Each number is 200 + 30 x the weight over the matrix's rms, rounded and kept within 0 to 999. Layers, rows and columns count from 0.

# layer 3 attention output (transposed), 160x160, rms 0.0517, rows 134-143, columns 0-159
214,169,185,182,213,221,155,191,173,213,176,180,188,202,274,230,230,174,187,227,215,233,221,204,178,252,196,232,189,163,223,219,225,149,159,260,203,206,217,200,197,164,219,206,178,216,166,175,212,179,178,222,172,179,241,213,195,243,161,167,230,178,208,215,232,230,215,168,182,174,184,202,178,212,216,153,198,202,220,247,186,222,240,264,224,205,190,193,199,190,221,197,168,206,166,182,239,171,193,232,196,242,159,168,180,211,209,201,199,189,246,211,240,169,219,215,164,195,238,175,167,269,201,206,211,188,188,222,258,186,191,212,236,158,214,199,206,191,197,192,235,199,285,186,175,236,198,173,203,212,193,173,169,216,148,240,208,125,165,215
189,192,183,184,219,204,170,205,214,169,174,217,205,200,217,171,224,256,217,166,214,208,199,195,211,201,190,184,185,209,191,241,186,186,213,150,212,158,194,196,215,229,195,210,187,185,216,232,198,179,225,156,225,193,162,183,195,187,209,231,201,211,207,200,213,137,184,205,206,222,211,249,207,172,207,258,184,205,227,212,203,201,178,221,177,220,212,214,224,204,222,193,210,223,229,208,202,216,185,227,215,188,205,215,230,187,195,212,209,209,184,218,186,228,169,167,220,195,190,231,204,168,209,190,196,202,214,214,167,185,185,224,213,175,208,210,202,200,176,196,197,235,188,218,248,211,202,190,162,209,208,197,203,181,216,205,226,203,210,193
193,199,234,208,213,229,218,212,189,239,185,186,147,232,228,232,193,173,198,223,200,179,243,226,182,223,193,228,150,189,192,193,261,212,199,265,181,263,235,239,159,169,220,211,200,218,158,206,207,222,200,229,138,197,217,255,232,256,175,160,193,176,171,208,159,252,217,195,197,154,185,149,151,241,200,97,230,223,172,196,168,201,224,199,232,186,203,203,158,154,206,210,158,215,224,226,221,189,196,198,198,215,176,167,200,225,227,190,223,223,231,190,220,190,228,240,157,179,210,151,162,262,196,197,175,204,194,204,250,165,222,163,219,209,196,191,185,225,214,204,223,164,246,198,159,244,229,232,217,187,168,231,201,211,182,214,179,189,222,208
244,195,211,215,192,220,193,186,186,210,217,201,230,241,170,197,182,190,227,188,178,190,248,187,222,207,207,212,181,221,209,176,233,189,212,189,199,200,205,201,219,199,205,203,212,193,211,206,194,244,204,237,218,198,205,213,221,201,205,215,210,164,178,184,183,185,196,214,208,177,179,191,148,234,169,193,193,214,210,163,178,190,191,171,232,175,213,182,188,185,210,151,200,246,234,189,164,212,208,219,198,210,190,220,178,223,212,183,213,233,198,234,198,166,210,174,173,246,207,221,212,231,186,203,188,189,195,163,212,222,236,183,196,250,178,182,234,195,236,190,199,196,169,177,225,181,192,215,226,195,172,240,180,224,211,185,141,233,220,196
230,171,192,178,206,201,159,172,180,233,188,167,206,160,263,240,240,223,172,188,216,214,202,208,154,206,223,214,202,133,186,186,231,168,153,213,212,221,233,231,192,183,193,206,148,199,168,170,245,169,141,204,197,183,214,233,202,240,149,151,257,187,224,213,233,183,120,199,205,192,168,195,206,223,225,184,211,170,241,240,188,224,247,270,187,175,191,205,230,191,247,217,198,219,258,196,261,162,210,264,197,238,201,186,208,218,192,251,202,227,190,243,224,225,201,196,175,161,251,212,165,210,224,201,211,182,185,234,233,185,219,183,234,175,229,193,212,176,212,205,176,218,249,143,169,241,143,186,207,244,176,172,214,220,178,238,214,142,164,203
160,185,184,185,214,183,230,222,248,161,190,206,204,187,222,182,190,213,216,173,223,236,211,196,218,186,187,195,218,208,192,178,197,226,174,163,208,239,238,215,214,229,200,198,186,217,233,206,228,156,172,121,200,201,194,205,181,187,199,229,223,201,210,222,193,232,203,186,203,220,181,234,232,189,217,222,209,195,214,218,239,191,176,202,190,203,186,189,166,189,193,221,208,202,206,240,218,228,205,223,219,185,252,183,204,213,171,207,208,224,203,197,192,268,197,191,206,184,200,229,221,184,211,198,207,225,209,223,203,216,185,202,198,181,230,243,178,181,172,191,218,182,213,229,185,213,201,199,217,177,167,220,231,199,173,198,236,240,214,184
230,196,186,181,203,184,180,162,238,238,174,199,196,167,147,223,242,261,181,222,197,176,102,206,171,200,220,176,233,187,167,203,176,217,216,167,233,128,200,193,207,171,173,178,200,193,161,188,244,161,177,196,236,186,186,164,202,171,199,238,187,222,220,205,265,160,177,192,184,249,209,203,217,177,194,298,197,169,179,187,176,187,195,207,148,211,200,207,240,231,251,221,217,218,224,189,175,167,202,192,228,196,214,213,209,191,192,223,239,182,194,215,180,210,137,182,226,177,196,208,192,167,209,203,183,168,205,212,184,181,166,169,190,160,226,195,188,205,183,210,193,223,163,145,216,160,172,187,168,251,200,175,188,191,235,205,193,147,188,185
224,234,220,246,164,211,240,208,202,175,232,233,198,224,158,171,184,179,222,200,152,168,234,208,245,157,196,184,141,243,176,203,225,232,221,197,184,208,181,203,174,180,207,253,221,195,235,247,173,257,258,209,205,224,189,213,213,194,228,207,160,192,161,169,148,189,202,208,192,178,201,176,179,210,170,218,215,234,169,147,200,198,162,157,211,192,222,211,185,235,173,184,183,182,214,206,177,256,202,166,185,183,184,209,196,205,196,187,202,204,186,178,183,176,233,197,215,223,174,194,197,199,192,179,173,201,203,173,183,199,248,196,178,243,185,184,210,223,220,186,181,201,156,213,205,186,218,239,203,169,198,248,215,202,265,161,166,258,226,202
186,219,219,217,160,191,210,223,162,231,213,196,216,159,222,206,261,229,175,186,184,182,192,189,158,222,191,161,235,139,201,197,204,203,198,211,200,208,206,216,197,216,162,147,193,177,236,210,220,209,216,190,204,188,180,205,220,174,195,185,154,235,181,206,204,208,127,200,206,206,195,179,200,204,206,240,201,162,214,226,205,203,207,241,200,196,219,203,214,203,215,194,210,159,198,199,212,219,230,205,165,214,177,233,221,190,196,254,203,188,195,200,134,189,204,267,259,179,184,150,217,172,208,215,220,176,192,185,161,215,214,232,197,168,211,218,204,204,166,225,176,190,208,207,207,200,235,199,204,256,185,182,201,190,233,207,183,207,197,229
207,203,218,220,183,142,199,183,185,228,211,198,182,136,195,227,243,229,179,157,175,154,167,205,152,225,194,163,172,161,203,164,260,232,221,239,165,209,197,217,181,176,158,150,162,187,136,179,239,202,178,199,201,193,174,238,183,194,184,147,152,203,198,188,218,170,171,196,208,216,170,171,209,256,171,198,222,166,266,248,206,181,214,191,185,203,195,179,241,222,234,171,245,201,243,173,234,203,203,211,197,208,196,250,225,260,234,189,189,197,198,186,166,220,178,190,221,139,208,181,270,153,215,223,221,166,174,198,228,178,235,177,202,195,204,204,204,175,168,212,162,151,204,185,157,216,249,201,238,253,228,184,229,222,179,190,198,207,192,227
# layer 3 attention value, 160x160, rms 0.0497, rows 135-144, columns 0-159
211,206,210,193,209,231,231,187,220,208,191,178,184,223,180,198,184,188,141,239,191,166,201,223,192,206,172,204,236,218,217,195,235,212,177,209,218,200,187,196,210,191,203,193,222,195,190,172,167,203,191,196,208,186,222,214,196,191,184,153,218,186,195,185,235,237,186,208,198,191,182,191,183,226,246,200,181,194,181,160,190,208,225,209,212,207,206,216,158,217,211,210,214,212,211,193,191,216,213,166,173,247,162,171,205,194,190,193,218,188,202,196,205,204,197,221,168,218,242,206,165,195,196,180,222,246,165,174,187,177,210,199,184,197,204,220,188,213,221,206,200,247,191,198,185,164,224,216,206,175,188,182,204,207,207,210,174,187,173,187
219,200,198,204,187,144,177,212,193,205,237,197,194,165,190,177,215,175,218,161,196,239,204,159,208,210,205,233,209,192,200,210,166,188,175,226,187,233,155,123,216,202,198,187,190,189,198,197,214,204,208,170,221,209,176,152,175,194,221,223,210,184,258,230,243,167,222,138,195,244,241,229,221,208,189,218,183,185,215,223,220,200,207,200,196,203,215,216,214,240,181,222,217,174,194,138,210,215,198,253,211,168,184,210,161,210,205,176,158,180,222,175,192,181,180,188,235,231,199,204,228,161,164,209,217,185,222,226,212,219,196,240,213,230,241,229,165,177,223,197,210,166,199,202,221,173,174,134,205,214,197,179,210,234,180,201,211,212,160,218
144,182,166,199,207,184,170,193,203,189,174,142,222,208,194,169,195,185,219,182,185,204,168,172,171,212,198,185,212,186,188,233,140,206,202,207,195,216,183,198,181,197,183,245,198,206,199,247,234,186,241,174,180,210,197,193,176,201,189,190,167,223,190,199,222,212,210,178,223,209,225,211,189,178,235,192,206,184,208,178,210,216,241,199,169,234,173,204,174,237,198,186,198,196,190,208,233,200,207,234,188,169,234,135,224,194,181,201,194,209,216,202,242,184,187,227,201,188,195,166,161,215,204,203,202,166,173,220,174,220,193,215,212,207,202,182,196,203,202,206,193,202,223,210,179,196,179,217,181,207,202,210,244,204,205,198,190,213,210,191
181,209,213,189,180,206,221,189,222,156,185,215,197,236,189,122,245,262,202,224,178,194,204,232,212,205,202,252,238,274,176,217,217,204,227,183,163,207,195,189,186,206,225,179,218,185,197,250,151,218,244,166,183,232,149,213,232,149,207,249,181,208,206,211,221,238,213,186,197,234,228,242,196,231,202,188,198,241,168,228,226,189,208,167,207,192,172,211,202,168,192,174,205,193,167,183,160,214,199,147,217,225,170,185,172,201,231,170,145,193,260,200,185,178,167,227,202,217,171,230,215,203,166,199,197,249,200,188,172,207,166,239,190,181,226,210,176,214,167,214,199,165,215,242,178,193,229,191,179,81,217,234,162,228,185,184,221,237,195,177
257,190,220,224,235,209,184,180,160,211,193,181,189,238,174,238,193,224,172,200,212,181,200,231,232,235,217,247,202,206,177,200,239,209,197,197,209,153,209,184,184,191,222,163,151,205,180,204,143,241,207,249,210,219,187,223,182,198,214,195,199,194,232,184,212,166,166,171,210,164,209,167,203,223,180,176,199,219,188,199,234,212,241,200,224,166,199,211,189,173,218,226,218,202,222,172,180,198,196,217,218,243,208,219,186,197,226,204,205,187,202,213,204,192,178,212,177,241,196,215,161,219,197,214,198,217,227,185,208,183,212,187,200,225,169,218,149,222,189,231,213,183,189,181,177,174,193,232,204,187,203,169,185,185,186,202,189,177,192,211
198,204,189,196,163,230,230,225,221,144,208,255,201,230,214,213,220,211,158,211,180,202,273,212,194,219,191,189,176,228,220,164,204,199,216,180,161,178,259,259,177,206,227,198,222,183,263,211,147,209,227,219,179,207,235,254,226,195,196,160,169,232,184,175,183,248,167,247,226,181,181,200,177,203,243,185,203,206,188,201,239,213,175,215,219,196,175,203,183,168,179,197,172,189,190,226,273,184,180,205,158,272,181,177,194,204,202,195,199,181,164,214,202,227,230,198,185,205,203,211,178,213,220,161,207,254,160,163,196,207,212,204,198,180,144,196,255,208,188,164,170,228,228,238,208,207,215,243,214,167,181,209,171,205,209,192,248,222,204,192
121,211,192,178,243,180,163,198,179,217,200,170,206,202,221,204,155,155,215,156,226,224,187,164,185,193,196,209,226,165,234,212,169,202,174,215,220,211,182,152,189,199,195,192,235,200,192,161,229,196,183,230,187,156,210,183,163,207,186,198,228,178,193,197,210,220,224,225,199,194,218,192,194,198,213,187,201,134,263,206,168,187,230,230,189,222,194,209,217,226,196,221,186,238,204,213,247,198,188,269,208,144,204,156,202,205,193,208,226,231,202,213,233,232,179,205,209,192,265,182,193,190,214,238,182,164,190,218,191,193,179,210,188,179,192,199,190,149,205,204,221,223,192,199,227,196,188,174,190,266,187,213,234,188,187,209,213,154,184,199
235,202,180,194,215,202,233,169,225,183,185,195,211,232,209,222,192,185,208,242,248,206,216,191,168,168,181,246,147,244,202,210,218,212,212,203,204,168,260,170,175,195,217,236,228,185,172,233,199,194,186,192,213,183,232,171,247,191,205,229,194,189,201,178,189,218,231,201,166,186,187,231,187,212,202,202,200,204,198,183,209,185,229,160,185,195,169,176,209,204,189,207,196,258,226,195,153,160,206,156,230,177,222,186,176,203,207,203,256,189,190,168,181,223,210,192,182,169,220,216,163,224,179,201,190,187,222,236,216,142,197,170,188,176,185,171,270,193,205,166,205,214,222,221,200,178,202,232,176,196,209,205,168,201,192,173,241,194,193,213
271,195,182,188,193,207,211,194,162,121,209,188,171,252,216,213,203,189,215,225,202,225,251,162,183,196,211,226,236,229,230,217,181,150,206,205,155,188,267,193,206,221,217,200,228,168,271,226,137,190,241,182,209,181,250,189,254,186,180,254,186,154,195,197,179,231,197,189,129,234,226,273,184,159,216,205,181,237,199,169,206,167,175,231,191,207,211,229,213,197,192,205,155,258,200,211,188,197,231,204,215,213,201,186,179,185,201,197,215,216,167,241,145,217,189,243,195,212,207,223,161,253,199,184,226,195,194,244,219,178,212,210,203,159,229,201,173,231,165,177,218,216,220,217,273,230,214,216,205,156,205,179,176,199,207,179,227,173,171,232
185,217,165,189,152,171,196,206,248,215,187,207,201,255,190,181,183,239,174,218,197,187,188,204,196,218,220,208,191,187,208,190,159,194,227,157,213,185,216,255,183,233,191,229,168,201,198,190,184,210,239,234,204,215,173,241,225,220,234,159,140,204,173,198,148,191,200,255,207,190,164,234,203,178,190,186,191,202,207,202,186,211,177,168,183,198,195,202,197,180,222,208,197,188,203,245,212,195,174,202,180,207,234,184,181,212,198,223,212,203,234,199,260,219,189,143,205,185,198,179,214,168,196,199,207,222,188,197,182,198,145,158,192,213,173,177,203,245,194,197,217,185,199,203,195,260,202,193,189,200,213,224,191,192,243,214,201,191,199,208